Weights of a small transformer language model.
Size: width 192, MLP 448 SwiGLU.
Architecture: RMSNorm before each block, rotary positions, no biases in attention or MLP, untied embeddings.
Training: a variant of Muon for these matrices, 168M tokens, 10267 steps.
Each number is 128 + 32 x the weight over its row's rms, rounded and kept within 0 to 255. Layers, rows and columns count from 0. The size above them is the row's rms in percent of the matrix's.

# layer 11 MLP up, 448x192, rms 0.102, rows 279-302, columns 96-191
size [105  88  97  94  92  95 102  96  97  99  99  66 102 104 100  94  96  95  99  95 100 108 104 107]
[[148 146 163  99  85 121 109  28 197 142  95 149 183  82 120 125 159  91  91 138 161  88 123 102 137 112 152 151 122 120 175 132 126 142 190 178 155 138 131 145 121  99 121 100  94 154 143 198 154 118 113 112  62 148 128 122 111 135 161 134 167 188 137 116 188 120 113  84 144 173  85 116 156  98 111 131 110 115 142 169 120 113 153 153 184 170 134 118 121 148 131 208 127 139 105 139]
 [118  73 112 162 123  92 141  98 132  65 121 172  98 143 176 169  88 107 141 133 158 138 134  83 119 160 113 127 123 170 153 135 181 104 133 104 151 132 162 122  93 156 147  99  55 131 108 138 205 114  93 167 108 146  90 158 109 120 103 124 111 135 130 108 149 107 127 126  84 147  94  91 197 132 108 144 132 154 114 140 130 140 127 128 139 114 103 130 175 182 112 166  88 149 141 107]
 [112 149 163 153 122 117 118 105 156 138 154 148 120 150  72 131 106  47 136 167 179  80 121 104 146 124 127 109 125 125  91 107 125  78  72 163 149 125 110 137 188 174 111 100 174 108 139  83  66 139 113 166 118 117 123 110 134  97 140 134 190 239 127 102 110 123 123 120 135 128 110 118 104 113 113 161 116 134 147 135 107 168 133  13  84 133 101 122 156 140  62 127  91 129 109 130]
 [167 105 109 173 147 187 126  87 101 122 101  85 165 160 157 208 132 130 141  90 108 213 139 128 102 144 185 101 196 153 152  88 120  78 107 134 120 152 176 204 214 161 103 144  90 121  86 151 151  95 129 153 129 147  77 138 119 120 133 151 177  50 158 115 121  92  95 143 125  99  97 125 114  81 145 145 153 148 107 101  62 118 124 113  89 144 171 160 134  96  76 112  95 175 150 106]
 [ 95  90 172  92 127  95  98 129 102 139 146 130 123 187  97 160 152  96 148  94  87 176 154  51  97 174 129 104  59 124 124  91 190 158 167 192 210  73 141 160 139 138  68 113 159 112 117 121  99 146 108 121 107 186 111 124 138  76 132  95 109 147 136 122 159 151 135 102 199  79 110 124 139 156  91  75 112  81 119 114  52 141  79 123 134 129 120 198 116 113 145  99 105 106 168 105]
 [114 109 117  99 116 185 133 110 134 119 134 105  93 142 110  79 140 146 172 113  83 148 147 127 110  93 105 163 127 109 166 117  53 192 110 137 135 112 152 128 167 177 149 126 168 175 113 175 159 113 126 168 125 161 132 164 120 147 148 133 168 136 171 111  86 154 111 150  87  77 204 115 156  92  79 108 122 137 179 125  58 143 171 156 149 100 178 103  75 115 105 137 146  75 132  94]
 [132 111 107 145 103  54 113 138 112  81 154 139 134 133 118 206 131 124 122 148 124 139 139  80  90 135 144 188 118 108 152  83 105 134 139 114 140 194 102 138  87 135 180  52 141 183 154 117 137 183  89 107 142  85 153 131 120  76 184 144  92 121 143 118 111 109 126 134 139 155 150 126 141 121 171 173 138 167  63 100  71 106  54 140 121 128 109 142 154 106 112 129 101  83 101 172]
 [116 133 104 127 109 115 148 133 161  88 148 105 125  79 113 131 137  93 131 176 141 106 157 159 156 147 113 149  94 149 114 123  86 185 162 160 130 116 132  73 146 103 159  77  95 104 143 141 107 154 115 138 153 141  97 135 183 151 158  74 125  91 153 140 153 212 135 153 116 130 128 162 171 121 109 152 193 102 120 131 158  86  73 114 151  61 115 183 135 112 160 117 132 147 177 236]
 [104 176 162 125 124 115 140 137 177 184  91 127 144 146 185 174 134 136  99 126 106 141 120 145 128 120 175 110 132 115 170 135 153  69 125 132 150 140 118  94  83 112  66 114  94 136 162 108 108  76 123  88 199  94 135 171 169 176 115 112 176 127 108 104 156 118 111 197 174 177 122 158 154 172 153 125 118 144 160 152 162 131 142 139 158  99 115 168  87 141  78 131 143 176 118 158]
 [ 85  27  80 155 143 151 108  95 124 125 165 171 135 121 125 120 140  83  95 136 116 132 125  78 194 130 141  73 142 184 156 141 140  85 169 124 169 148 165 126 101 109 146 212 159 140 128  92 145  97 116 134 156 111 123 106 150 130 154 111 117 165 114 100 122 132  99 117 150 195 110  74  99 180 153 139 133 181  88 175 126  83 102 150 129 132 109 167 166 170 133 184 111 152  93 131]
 [122 118  95  63 155 158 139 174 136 118  89  89 162 173  56 112 170 168  85  99 128 137 123 132 153 112  88 170 133 147 151 154  85 109 150  71  87 235 171 125 122 139  65 174 104 139 200  73 130 127 116 122 137 125  71 126  77 125 116 123 105 109 162 153 130  93 148 103 220 180 107 132 157 106 139  78 114 153  93 152  78 176 151 106 190 140 140 129 143 110 123 138 138 117 125 153]
 [132 134 139 165  97 101  96 163 153 130 160 101 124  87 143 157 142 126 134  99 136  98 117 142 177 120 132 156 126 123 129 154 122 103 148 130  82 147 130  84 149 122 147 148 143  56 135 147 114 159 203 139 150 118  60 114 154 195 102 160 169 112 163  74 161 131 135 118 130 108  86 108 154  89 144 170 133 125 210 107  74 176  83  76 124 169 127 143 110  69 155 154 113 147 139  78]
 [145 152 146  93 179 119 185 178 114  81 123 161  64 186 190  87 125 138  99 147 172  94 122 113 203 125 126 143 130 136 137 101  83 130 148 109 178 177 127 151 101  92 144 114 143 113 100 181  96 153 104 161 148 133 137 112 139 125 104 102 144 109 130 147  87 130 160 125 133 174 123  83  60 142  54 136 195 143 171  94 114 142 160  88 169 130 166 150  86 137 119 130 163 118 131 133]
 [115 136 109 146 170 169 129 144 130 155 140 192 119 125 144 110 157  54 107 151 111 137 195 157 121 135  75 148 107 122 143 179 184  97 111 103 166 140 111 141 172 165 162  81 173 101 107 150 183 148  88  26 100 141 127 114 159 109 165  97  84 166 147 158 139 113 176 117 139  96 129  94 111 145 149  94 138 133 119 135 155 116 163 108 113 108 197 164 108 142 129 171 105 101 116 156]
 [138 133 155 135 104  72 153  93 129  99 143  97 108  82 126 151 108  97  96 143 128 141 166 150 169 106 125 145 141 123 123 125 127 170 196 124 158 183  95 155 160 111 180 143 129  89 115  97  87  94 116 114 144 143 100 106 164 103 140 136 178 185 142 149 128 155 145 107 126 144  90 165 124 132 101 114 180  60 123 172 145  98 177 108 132  63 109 116 120 140 113  93  82 131 179 110]
 [176 119  95 130 134 148 107 114  61 134  92 155  93 132 115 147 108  98 157 176 147  87 133 128 107 138 175 131 127 159 191 126 141 155  69 139 148 126 115 182 130 125 138 121 134 124  85 137 133 152 159 166 201 149 122 106 157 140 146 142 130 170 158  68  72 127  57 102 112 119  68  48 152  96 116 147  85 122 154  97 102 121  96 137 163 109 145 172 153 134 149 122  63 101 151 188]
 [145 157 118 173 119 127 115 147 116 116  89 103 145  80  86 180 117 168 124 101  94 128 137 120 131 145 106 112  96 148 115 126 187  79 142 176 125 118 137 142  83 162 130 181 166  99  50  93 157 117 167 120 141 142 102  39 111 172 150 127 170 104 151 159  88 103 122 151 115  92 112 117 150 132  96 177  96 137  76 209 103  61 179 155 106 104 161 104 152 114 115  85 123  85 136 175]
 [106 185 155 111 100  70 184 183  66 140 141 121 110 148 126 123 109 142 131  89 145 103 142 137 163 144 121 149 127 126 114  92 118 172 131 117 172 103  99 136 135 188  64 105  85 129 116 132 121 144 149  63 148 161 109 134 104 167 153 113 109 102  75 144  90 121 109 131 119  64 123 139 156 163 120  96 184 102  82 159 158 151 163 114 163 124 128 153 145 133 120 129 210  68 126 141]
 [120 128 189 153 135 159 123 109 138 115 122  85  79 124 153 122 133 124 162 158 114 105 199 129 141 138 112 115 105 181 126 110 109 100  85 118 151 131 191  92 118 126 111 138 178  68  71 172 111  96 116  25 139 154 118  86  82 132 177 137 127 135 159 185 162 112 135 158  46 141 171  87 115 149 116 138 107 114 168  89 127 135 120 149 151  95 125 159 122 171 140 136  96 148 141 133]
 [128 125 139 141 162 156  98 138 102 134 135 103 130  78 163  76 154 149 156 149 173 115  69  92 105  68 152 169 131 112 113 110  78 146 134 152 125 163 117  93 124 126 122  85 212 138 149 124 116 147 119  95  80 139 122  95 107 145 149 158 125 159 162 108 119 133 124 110 173 166 158  98 140 114 107 140 129 168 104 100 125  83  63 155  70 108  95  92 129 124 100 127 152  71  66 108]
 [166  60 160 129 162 106 176 189 155 133 116  74 112 194 155  91 147 105 161 124 115 109 122 119 115 112 138  69  84 121 201 174 134 153 152 115  95 113 137 133  82 100 126 133 182 144 161 178 121 143 142 140 172 178  80  66 115 118 183 189 143 143 111 153 100  86 100 213 104 154 152 134 128  95 103 102 134 119 148  99 103 180 177 136 113 118 157 119 130 139 128  94 198  92 133 115]
 [ 96  98 172 157 152 177  60 134 101 114 135  85 159 149 163 170 103 177  59 101  65 127  89 128 176 191 127 179 131 119 117  78 131 147 102  86  94 148  91 156 127 150 120 149  96 133  93 155 121 182 108  75 141 115  95 175  88  85  51  73 133 164 154 188 142 104 112 117 126 147 111 110 175 139 115 108  79 131  93 125 124 119 120 136 183 172 133 135 133  89  96 159 146 172 112 116]
 [105  97 105 143 154 124 158 144 134 126 113 114 136 138 108 111 135 100 126 117 152 150 101 124 123  99 114 143 137 145 161 122 120 125 176 112 125 118 190 137 135 137 159 147  90 146  81 194 139 162 154 112 156  86 190 130 202 161  69 118  86 113  29 139 125 142  25 117  89 168  73 169 152 158  71 137 119 125 119  82 112 102 101 136  95 129 119 167 160 106 102 126  66  95 123  74]
 [111 137 136 171 113 195 174 124 121 108 184 167 158 113 152 131 137 195 110  72 112 144 114 185 113 103  98  95 156 158  65 160  96 137 142 102 143  80 114 190  57 154  70 129 105 123 134 106  82 134 121 121 159  95 138 111 129  78 107 166 142 150 114  89 119 150 126 105 156 131 145 144 130 166 168 151  81  99  93 150 128 208 136 183 131 173 188 134  83 174 102 105 120 130 150 109]]
# layer 11 MLP down (transposed), 448x192, rms 0.0408, rows 279-302, columns 96-191
size [101  86  94  94  96  92 102 102 100  98 100  67  97 100  95  93  97 100  98  95 101 100 104 102]
[[120 182 141 157 164  79 112 153 123 140 145 123 160 113 124 123 132 127  77 192 151 156 141 118 121 113 143 150 147 123 123 116 125 110 143 111 159 106 137 113 157 113 119 127 144 149 140 133 126 125  95 123 126  76 118  96 164 105 109  80 203 139 134 139 166 124  74 101 133 189  87 163 138 121 119 164 187 174 123 178 185 135  81 130 165 135  93 128 176 128 137 169  71 110 152 160]
 [100 172 141 131 144 111 150 120 161 139 100 169 105 122 157 126 105 159 106 162 134  63 125  84 157 150  98 131 138 147 168 164  91 124 209 125 122 183 137 144 137 115  78 115  78  64 137 170 110 202 129 128 137 163 119 140  70 123 128 132 121 126 120 137 137 131 132  93 130 132 140 118 108 164 196 100 129 124 142  80 124 109  93  48 116 129  92 113 148 165 108 127 161 102 148 123]
 [144 121 134  86  96 137 170  56 100 100 112 172  95 110  84 185 140 122 145 186 113 166 139  98 107 119 106 192 150 131 152  83 153 156 158 128 116 106 131 188 151  81 142 153 161  72 143 148 121 145 111 119 164 151 176 113 158  78 125  77 112 147 133 152 115 130 100 167 143 107  83  60 105 144 131 116  46 147 117 160 150  76 110  87 187 136 100 128 142 122 135 112 142 108 123  96]
 [114  98 137 201 128  99  58 123 104 151 161  43 135 102 173 177 137 183 117 118 165 113 187 139  82 137 185 105  93 163 118 184 125  77 121 125 130 144 122 164 169  92 108 144 194 149 133 115 128  91 100 118 169  93  97 168 176 115  94 145 136  83 101 119 127 111 123 119 137 140 135 121  93  67 150  95 151 119 168 105 139 152  70 133 130 124 110 164 134  93 148 170 122 158 115 158]
 [133  81 189 178 182 111 102  86 109 156  85 112 166 102 181 156  86  77 155 140 128  80 149 139 166 147 115 144 105 129 105 118 103 136 140  96 120 180 123 122  81 101 166 132  92 134 127 161  91 137 155 119 144 106 152 132  96 154 120 113  97  73 135 136 136 118  85  99 113  81 149 101 157 136 135 160 193 137 122 169 159 147 217 132 150 152 155  98 116 125 138 162 132 146 177 113]
 [134 118  95  90 169  90 127  98 132 127 142  91 107 133 111 112 109 117  83  73 171 170  28 117 137 158 152  72 176 152 174 131 111 165 127 219 119 158  81  72  96 188  93 121 112 141 147 134 139 105  94 100 101 129 129 165 133 123 111 166 120 133 139 165 126 137  63  85  89 135 103 103 122 183  84 167 124  64 146 175 117 119 174 105 145 166  82  54 120 148 167 124 140 128 134 108]
 [ 80 101  82 125  94 114 158 151  92 120 125 120 151 141 155 104  94  79 172 141 107 160 185 115 128 162 158 174  93 174 114  92  49 117 120 142 159  86  86 112 182 145 129 173 125 127 144 168 100 172 140 195 125 113 206 118 118 131 139 136 133 190 170 164 120  57 210 129 144 121  96 151 155 149 107 143 111 112  71 149 187 175 123 121  83 140 131 161 107  72 120 136 116 128 115  60]
 [ 88 182  75 201 118 141 169 178 177 141 155 169 125 165 133 109 113 128 119 193 161 199 131  90 107 174 110  95  96 104  67 107 135 113 136 130 110 169 106 169  88  66 125 140 107 120 132  99 105 140 130  79 130  99 152 108 120 105  97 197 135 112  95 146 177 148 117 120 126 116 181 154 142 122 162 130  89 149 118 133 168 121 141  83 159 160 105 102 144  93 114  96 134 115 179 113]
 [ 62  97  98 173 139 176 152 157 164  93  89 143 212 119  87 134 112 149 158  95 113  81 181  64 132 169 161 158 102 146 109 120 129  66 102 125  85 101 178 150  94 172 104  87 124 127 173 152  72 116 170 188 109 165  90 118 113 146 129  70 153 109  92 150 202  79  98  75 132 158 148  99 120 118 160  59 118 118 121 125 135 115 154 134 164 121 149  72  61 159 127 136 127 107 156 122]
 [143 180  48 156 194 161 129 115 109 106 150 186 179 161 119 162  64 157  83 128 140 106 164 131  94 153 100 161 127  85 105 127 143 137 125 146 118 106 135 133 175 100 163 114 149 117 136 127 129 127 175 145 144 160 119 129 147 129 110 130 155  71 144  97  87 140 166 136 111 105 143 116 147  95 118 106  87  67 179 138 100 113 116 200 147 146 151 120 117 129  57  97 175 126 184 177]
 [ 83 163 148 109 117 128 169 146 175  76 107 111 150  96 169 162 114  85  56  78 130  98 125 110 114 119 128 163 120 173 107 205 130 171 100 125  82  97 159 148 129 128  74 175 117 168 140 125 132 160 155 145 116 150 148 117  97  94 121 140 107 145 206 139 107 173 139 123 150 143  95 201 165 115  96 136 137 162 142  99  83 196 128 112 130 187 172 131  65 132 131 123 131 138 107 159]
 [ 83 100  81  94 121 148 161 121 100  91 116  87 144 144 146 139  88 127 100 157 119 197  66  98  96 126 134  89 144 115 123  90 120 140 101 148 130  72 102 196  88 159 170 131 100 150 138  91 195 128 117  94 130 176 138 113 152  86 118 157 146 162 115 181  94 157 139 146 131 119 109  77  80 160  87  93 105 164 101 130 137  70 142 157  89 137 119 135 103 169 125 108  85 121  88 177]
 [165 107 133 100  89 125 177 156  97 122 178 117 113 130 150  97 129  86 151  47 117 128 132 118 145 145 125  93 126  82  94 133 101 113 130 115 166 159  61 112  88  94 153 164  98 174 153 104 105 111 139 140 144 149  96 118 122 129  98 155 109  91 158 175 165 138 169 131 147 157 145 142 114 120 123 107 170 122 114 120 134 179 112  80 160 154 135 190 121 131  99 139 117  88 161 113]
 [116  90 157 122 119  62 131 112 157  63 175 128 140 110 125 136 148 105 124 108 133 118 116  99 181 100  91 143 109 104 139 110 127 159 116 108 159  72 142 168 140 148 165 100 121 130 136  87  91 105 170 127 105 117 145 111 126  84 180 157 129 119  66  74  80 160 155 120 133 107  95 133  41 105 138 171 185 142 140 112 139 137  94 233 155 161 175  78 162  99 150  91 127 125 126 109]
 [141  92 163 200 123 193  74 194 105 197 130 172 150 119 105 121 151  74  92 119 156 151  77 136 103 106 142 138 160 159  96  94  76  71 103 197 113 122 112  95 140 128 152 156 137 169 112 181 152 163 133 117 129  74 140 110  64 131 123  77 120  95 149 175  34 140 148 194 138 152 133 171  76 150 118 128  89  91 169 133 169 145  54 136 116 166  89 180 153 109 163 130  98 177 116 127]
 [136  95 123 139 145  95 183 115 149 118 191 209  93 102 118 111  83 104 127  82 193  71 175 135 162 159  80 123  47 134 108 120 101 108 117 151 140 148  81 110 143 169 121 117  80 150 143 187 112 135 135  89  92 161 165  97  87 123 161 147 131  92 127 209  86 135 101  87 147  95 106 115 108 178 137 121  81 170  75  54 117  89 155 116 146 110  97 113 148 129 115 146 184 138 172  81]
 [135 158 134 106 195 128 121  83 169 122 175 140  91  81 103 140 164 103 157 129 151 100 118 192 154  89  53 140 132 132  84 131 195 115 171 170 133  87 154 133 134 142 161 129 168  71 127 164  84 172 138 179 117 129 133  97 108  87  93  91 130 121  96 108  95 122 136 147 127 146 139 150 119 166  86 128 103 129 130 144 142  83 126 117 123 110 114 105 128 121 104 132 144  85 147 131]
 [ 60 110 182 134 138 143 126 139  94 128  98  92 125 127 139 115  66  53 120 148 182  84 167 110 121  58  81 166 102 163 130 150  83 178 114 117 137 100  72 134 148  98 154 150  96 154 146 195 158 132 124 134 117 109 125 130 145 150 177 144 111 146 106 114 182 107 127  71  77 120 114  64  94 147 173 102 130 133 109 122 144 122 128 128 127 112 111 116 143 124 109 135 129 114 102 168]
 [ 77 105  83 122 166  61 128 171 100  82 135 154 168 140 121 140 123 182  96 105 107 123 101 153  81 112 144 189 125 148 131 103 146  72 172 138 113 166 153 132  84 124 117 158 165 117 115 125  69 136 161  94 133 135  94  97 158 169 147 154 167 102  88 109 138  89 128 148 158 112 136 115  86 114 120 128 163 102 137 109  76 124 163 149 173  98 147 169 148 125 176 121  76 119 157  89]
 [108 191 174 109 166 189 125 122  96  97  79  80  57 133 149  81 123 129 128 128  84 132 117 114 138  93 114 113 124 105 131 116  88 151 102 116 150 133 139 127 169  52  80 108 128 141 143 136  90 172 132 108  91 124 121 169  90 103 115 142 174 125 139 113  75 143 144 150 115  81  97 129 116  98  93 122 153 143 107 136  63 161 128 169  69 141 181 167 160 153  98 125 127 149 142 132]
 [ 92  63 176  86 118 143 152 113 149 110 129  44 153  79  79  88 121 100 159 164 158 171 140  86 158 189 108 119 132 169  88 179  74 151 115 104 123 159 125 156 117 112 152 126 145 115 133 111 128 145 143  76 120 159 106  74 128  95  84 102 123 121 125 123 186 175 102 150 133 114  95 174  56 162 121 155 135 125 127 105 137 119  82 159  86  91 112 210 113 188 145 112 146 121 143 100]
 [ 76 149 118 159  84 143 113 107 152 137 140  70  88 124 120 118 132 175  69 121 129 142 120  77 124 201 124 187  60  98 227 194  68 117 187 152 130 212 114 154 137 125 138 135 181  70 119 124 116 151 148  99 150 117 115 157 211 120 106 114 134 123 128 140 162 118 148 123  69 105  99 128 189 122 127 124  93 153 161 141 115  99  91 132  78 176 130 161 136 138 184 176 146 141 113 105]
 [107 113  68 193 187 136 110 115 132 127  86 120 149 111 110 141 135 116 166 187 125 111 150 114 174 120 213 204  95 101 153 130 120 138 134 135  98 164 197  93 122 146  89  81 150 143  89 168 130  95  99 158 155 101 174 118 153 187 132 113 119 186 146  99 108 106 116 119 142 144  92 149 149 147  93 175 108  53 123 106 111 152 126 174 102 156  75 172 168 144 164 235 160  93 164 150]
 [155 148 114 139 154 179  92 131 149 155  65 183 111 123 152 162 102 126 120 122 156 171 146 150 132 102 136 104 116  98 137 131  76 187 133 100 174 101 139 150  92 102 123  95 111  44  63  80 101  72  56 125 148  93 123  98  48  88 103 104 171 123 142 124 154 159 192  97 117 142 184 133  82 150 121 147 147 129 146 164 102 121 161 158 144 174 118  92 143 166 148 187  95 148 136 143]]
# layer 11 MLP gate, 448x192, rms 0.0994, rows 280-303, columns 96-191
size [ 88 102  97  89  95 100 103 101  98 107  62  95 104  99  91  94  96  99  91 101 106 103 101 105]
[[115 112 124  85 168 126 141 169  89 190 111 181 142  81 145  62 120 135  97 170 127  99 130 147 124 146 137 145 128 195 149 138 119 152 159 129 119 183 117 140  94 113 153 113 109 185  92 142 129 168 142  76 133 182 130  99  52 152 104 141 149 101 115 188  90 125 119 127 141 103 153 153 140 136 120  70 104 166 116  58 164 118 143 112 113 103 115 122 155 168 120  94 117 104 132 130]
 [118 115 127 142 119 140 162 166  86 133 168 158 151 162 139 172 109 151 120 165 120 184 136  78 139 129 174 117 102 114 140 115 153 131 138 171  69 109  48 133 137 121  77 163 166  87 169  65 127 137 132 126 123 150  78 135 124 113  80 129 172  20  84  53 102 142 114 143 173 116 107 145 174 152  73 136  80 150 169  88 139  41 156 134 123 140 131 147 141 106 138 101 118 115 150 113]
 [157 147 190 150 133 121 163 117 161 132 155  88 104 191 141 159 168  93 168 131 158 174 129 156  88 221 136  80 150 100 114 120 114  68 183  63  86 109 107 138 166 156  97 129 109 127 131 167 147 144 121  70  62 117  72 161 156  73 168 125 121 121 145 119 145 141 114 189 174 167 145 143 100 132  90  77 107 158 109 133 111 124 142 137 137 102 161 158 167  84  79  55 135 164 159 141]
 [159 103 202 151  77 132 126 121 113 213 118 129 161 116 171 187  78 141 154 148 143 154 147 162 143  89  94 119  96  90 172 150  94 162 121 143 119 151 116 152 137 129 165  96  93 115 166 115 137 177 147 102 159 164 163 108 152 120  76 127 166 111 132 157 201 145 139 132 163 120 115 144 130 150 119 109  95 175 115 143 145 119 136 223 129 161 132  98  96 162  84 169 117 124 130 120]
 [133 119 106 118  93 157  99 106 140 116 196  59 124  89 133 197  76  76 152 122 133 161 139 140 133 172  99 164 100 131  32  96 195 133  95 127 128  54 175 102 102  95  62 162  61 199 134 155 105 106 160 125  69  65 151 155 146 103 123 119  81  95 135 132 147 143 118 151 110 118 116 118 128 143 159 116 107 117 101 125 127 120 103 157 186  80 141 153 165 143 147 135 107 168  88 113]
 [ 87  92  77 112 139 161 168 178  94 118  99 161 147  70  85  68 120 168 111 160 100 156 112 117 106 125 100 140 131 108 133 120 100 107 148 149 145 155 115 180  95  40 131 142  95 108 184 107 106 110 163 113 106 132 158 119 202 114 124 151 108 141 186 124 252 118 111 161 111 128  50  80  79 105 166 184 128 156 128 157 162 182 148  92 132 137 142 135  86 132 128 146  87 115 143  95]
 [107 108 171  99 124 119 212  94 113 133 191 182 159 116 119 149 143 141 170 151 175 141 112 188 109 106 120 127 167 169 128 148 159 178  96 114  92 148 124 131 109 121 164 100 117 186 161  85 156  98 135 145 140 183 170 151 155 124 113 140  88 127 165 139  62 142 102  99 158 150  71 159 140  75 130  58 147  94  73 163 190 111 142 150 141  97 122 161 129 172 128 148 123 137 151  64]
 [ 87 177 164 181 120 123 108 142 119 146 123 154 110 106 172 123 110 109 187 141 141  85 100 126 104 123  85  26 109 123 192 150 119 106 166 139 137  87 121 161  92 152 108 147 132 104 158  85 111 152 148 151 120 107 106 132 126 107  77 181  78 165 147 103  94  68 138 182 119 140  99 149  95 117 164 113 129 161 146 122 138 142 158  68 137 190  91 173 142 157 146 144 175 139 127  71]
 [102 121 112  90 102 136 143 113 187 101 140 185 170 158 135  70  47 179 103 110 135 136  69 135  87 117  75 156  77  90 148 119 169 146 147 157 146 136  58  95 173 117 130 104 161 136 157 131 137 144 111 206 144 151 117 116 172 105 153  76  92  90 103 147  86 103 155 126 165 178 123  95 154 149 106 134 161  74 155 178  82 114 100 117 126 124  97 126  74 145 132  95 102  86 130  96]
 [110 101 144 146  92  63 136 144 153 139 141 124 108 157 149 148 154 113  61 112 113 136 122 158 112 115 100 133  94 142 168 154 157 164 205 145 138 134 142  78 117 116  88 162 123 144 181  89 104  85 137  83 150  89 132 105 136  52 130 122 144  91 189 115 162 130 195 203 112 212 157  89 167 107 121 105 143 117  88 137 144 150 173  98  96 182 173 137 171  97 174 147  95 205  87 165]
 [172 138 179 169 143 134 117 107  96 201 115 175 125 116  91  73 163 177 159 125 147 116 151 151 154 117 124 141 141 120 144 175 102 148 115  83 136 168 133 100 158 118  86 139 163 143 124 145 110 150  98 161 138  88 148 129 138 114 158  46 132 117 104 130 145 109 118 125  91 125 171 213 155 105 144 100 129 103 108 149 163 155 140 161 163 122 141  93 154 123 120 129 187 131 159  76]
 [169 117 152 106 157 127 116 134  98  68 143 100 180 147 116  71 139 172 134 115 114  91 185 117  57 158 169 166 131  90 189 114 143 136  98 173 179 146 170 169  93 197 160  76 145  87 118 123  87 132 124 141 152 140  92 144 121  94 159 121 156 173 157 114 161 123 158 223 139  93 162 144  58 130  83 114 167  71 166 146 151 117 130 124 115 179 121 106 111 112 148 141 141 111 124 198]
 [ 81  93  32 128 183 117  75 151 122 135 206 126 140 118 142 123 127 138 153 130 100 149 133 121 114 138 136 154  76 195 161 183 220 119 112 158 172 117 158 184  97  92 119 138 101 100 123 134 148 127 191  89  93 122 121 163 116 180  85 106 172 182 139 154 120 155 148 180 136 117 127 122 128 155 183 120  89 139 108 145 131 121 149 224 171 191 143 121 117 143 125 189 126 103  85 139]
 [146 134 122 128 172  78 146 149 116 113 120 139 121 206 119 122 119 150 196 184 109 129  80  49 138 161  97 138 126  85 164 129 121 158 120  49 181 151 143 159  95 155  99  87 125 109 153 154 128  88 139  79 196 138 103  94 116 161 139 125  71  92 135 116 127 145 163 117 202 162 139 188 124 146 101 162 171 109  83  57 171  96 115 146  84 103 100 143  91 149  77 122  83 148  90 107]
 [145  97  85 158 112 152 138 139 176 160 127 168  98 102 153 127 115 142 162 153 220 192 114 130 130 132 119 131 136 150 110  91 147 138 116 185 125  88 172 158  93 142 110  57 129 127 159  86 102 148 112 150 105 105 132 115  92 127 171 174 157 105 156 131  93 129 130 184  75 139  79 114 151 124 180 142 221 157 129 159 171 122 186 139 109 144 113 106 156 150 148  71 163 119 195 125]
 [ 89 133  79  82 132 146  79 106 141 113 103 156 177  82 132 160 194 146 141 133 126 113 172 100 128 115 182 149 128 139  65 183 129 174 177 161 155  69 121 144 147 111 132 108  96 136 125 125 141 127 110 103 170 121 115  72 129 119 150 128 114 173  82 122 119  59 120 132 100  64  61  49 115  99 157 138 196 139  98 105 146  90 170 118 133  36 175 121 166  96 110 181  93 132 133 140]
 [168 105 113 103 135 106 152 179 104 154 147 141 155 204  86 114  80 129 109 150 133 118 110 150  74 136 133 117 138 186 134 103 152 201 122 147 183  97 140 106 184 111  79  99  92 164 131 156 129 121  42 121  89 165 169 158 127 143 155 106 116 171 168  94 162 177 127 104  91 136 119 103 114 149 141 139 109 112 141 134  74  96 102 115 137 144 116 154 143 143 152  69 165 123 134 131]
 [143  73  97  92 179 155 128 159 131 111 105 170 130 168 111  99 107 172 150  96 137 156 110 100 141 109 167 117 144 148 203  93 144 100 163 100 195  97 111 146 176 122 162 127 118 128  96 116 138 129  76  89 146 112 109 169 127 161 171 142 127 115 165 157 175 122  90 170  72 148 144 133  63 125  99 128  91 190 141 133 116 119  61 136 183  94  52 132 130 113 118 116  97 129 182 132]
 [160 139 105  82  78  73 144 125  99 127 145 130 119 154 197 154 138  70 124 109 139 208 172 151 157 164 185 148  68 189 131 184 118  79 124 141 144 127  98 137 101 165  69  97  90 128  90 131  92 102 190  96 111 110 127 174 169 102 105 159  83 124 101 130 186 171 131 114  31 123 124 107 212 102 140  87 134 104 135 131 141 111 147 146 141  69  89 122 140 154 153 124  89 165 136 119]
 [170  53 129 122 172 152 230 191  86 104 130  87 130 112 173 123 187 110 143 177  85  84 115 121 173 161 117 108 174 145 161 152 122 127  96 130  86 125 148  89 112 119  90 175 101 148  94 142 148  97 160  65 111 153 105 104 118 134 111  68 144 120 107 135 116 111 131  98 141 122 144 141  84  86 137 144 125 159 124 126 112  97 127 150  85 152 134 183  94 159 166 119 217 103 137 152]
 [107 117  91 117 164 147 124  83 186 150 118 102 114 136 107 189  92 145 188 167 139  66 134 161  73 114 128 122 137  88 143  68 101 106 117 186 115 123 101 124 141 176  97 120  84 153 138 147 147 143 100 152 124 143 131  74 114  67 128 146 135 105 118  75 141 156  94  85 136 169 106  95 100 126  76 131 117  61 142 167 114  95 139 101 177 155  91 107  96 118 178 155  86  98 125 146]
 [ 99 114 205 166 195 180 180 161 122  93 100 146 167 179 104  95 165  88  84 173 135 140 127 125 102 132 174 146  93 138 121 138 130 126  61 143 139 167 167  79 142 100 107 163 139 153 136 145 182 103 111  38  71 167 148 127 125 153  83 126 142  89  76 102 141 113 129 129 140 123 152  70 185 104 125 121 125 108 146  53  50 120 159 149 110 163  98 141 117 110  84 161  76  66 132 156]
 [ 90 112 161  67 121 180 159 123 112 125 140 159 124 122 173  89 133 173 133 113 121 102  82  92 115 182 146 102 129  80 125 123 203 120 141 198 126 110 162 190  85 154 136 134  76 100 119 139 125 114 210  68 126  93 158  83 122 139 124 122  41 107 175 100 117 122 161 179  74 155 119 116 120  91 117 113 127 104  68  90 153  80 143 133 152 162 146  73 187 148 199 105  90 177 173 162]
 [149 159 152 105 102 119  35 127 131 131 189 142 174  98 126 141  86 140  98 159  91 131  95  48 117 149 117 158 184 195 160 140 117 183 142 152  96 113 144 114 146 120 148 168 146 131  84 118 162 126 168 148 120  58  67 180 146 171 178 127 114 180 123  77 143 149 120 167 166 130 118 122 127 149 162 133 151 177  40 168 146  91 137 134 114 116 111 116 105 126  82 144 147 151 177 147]]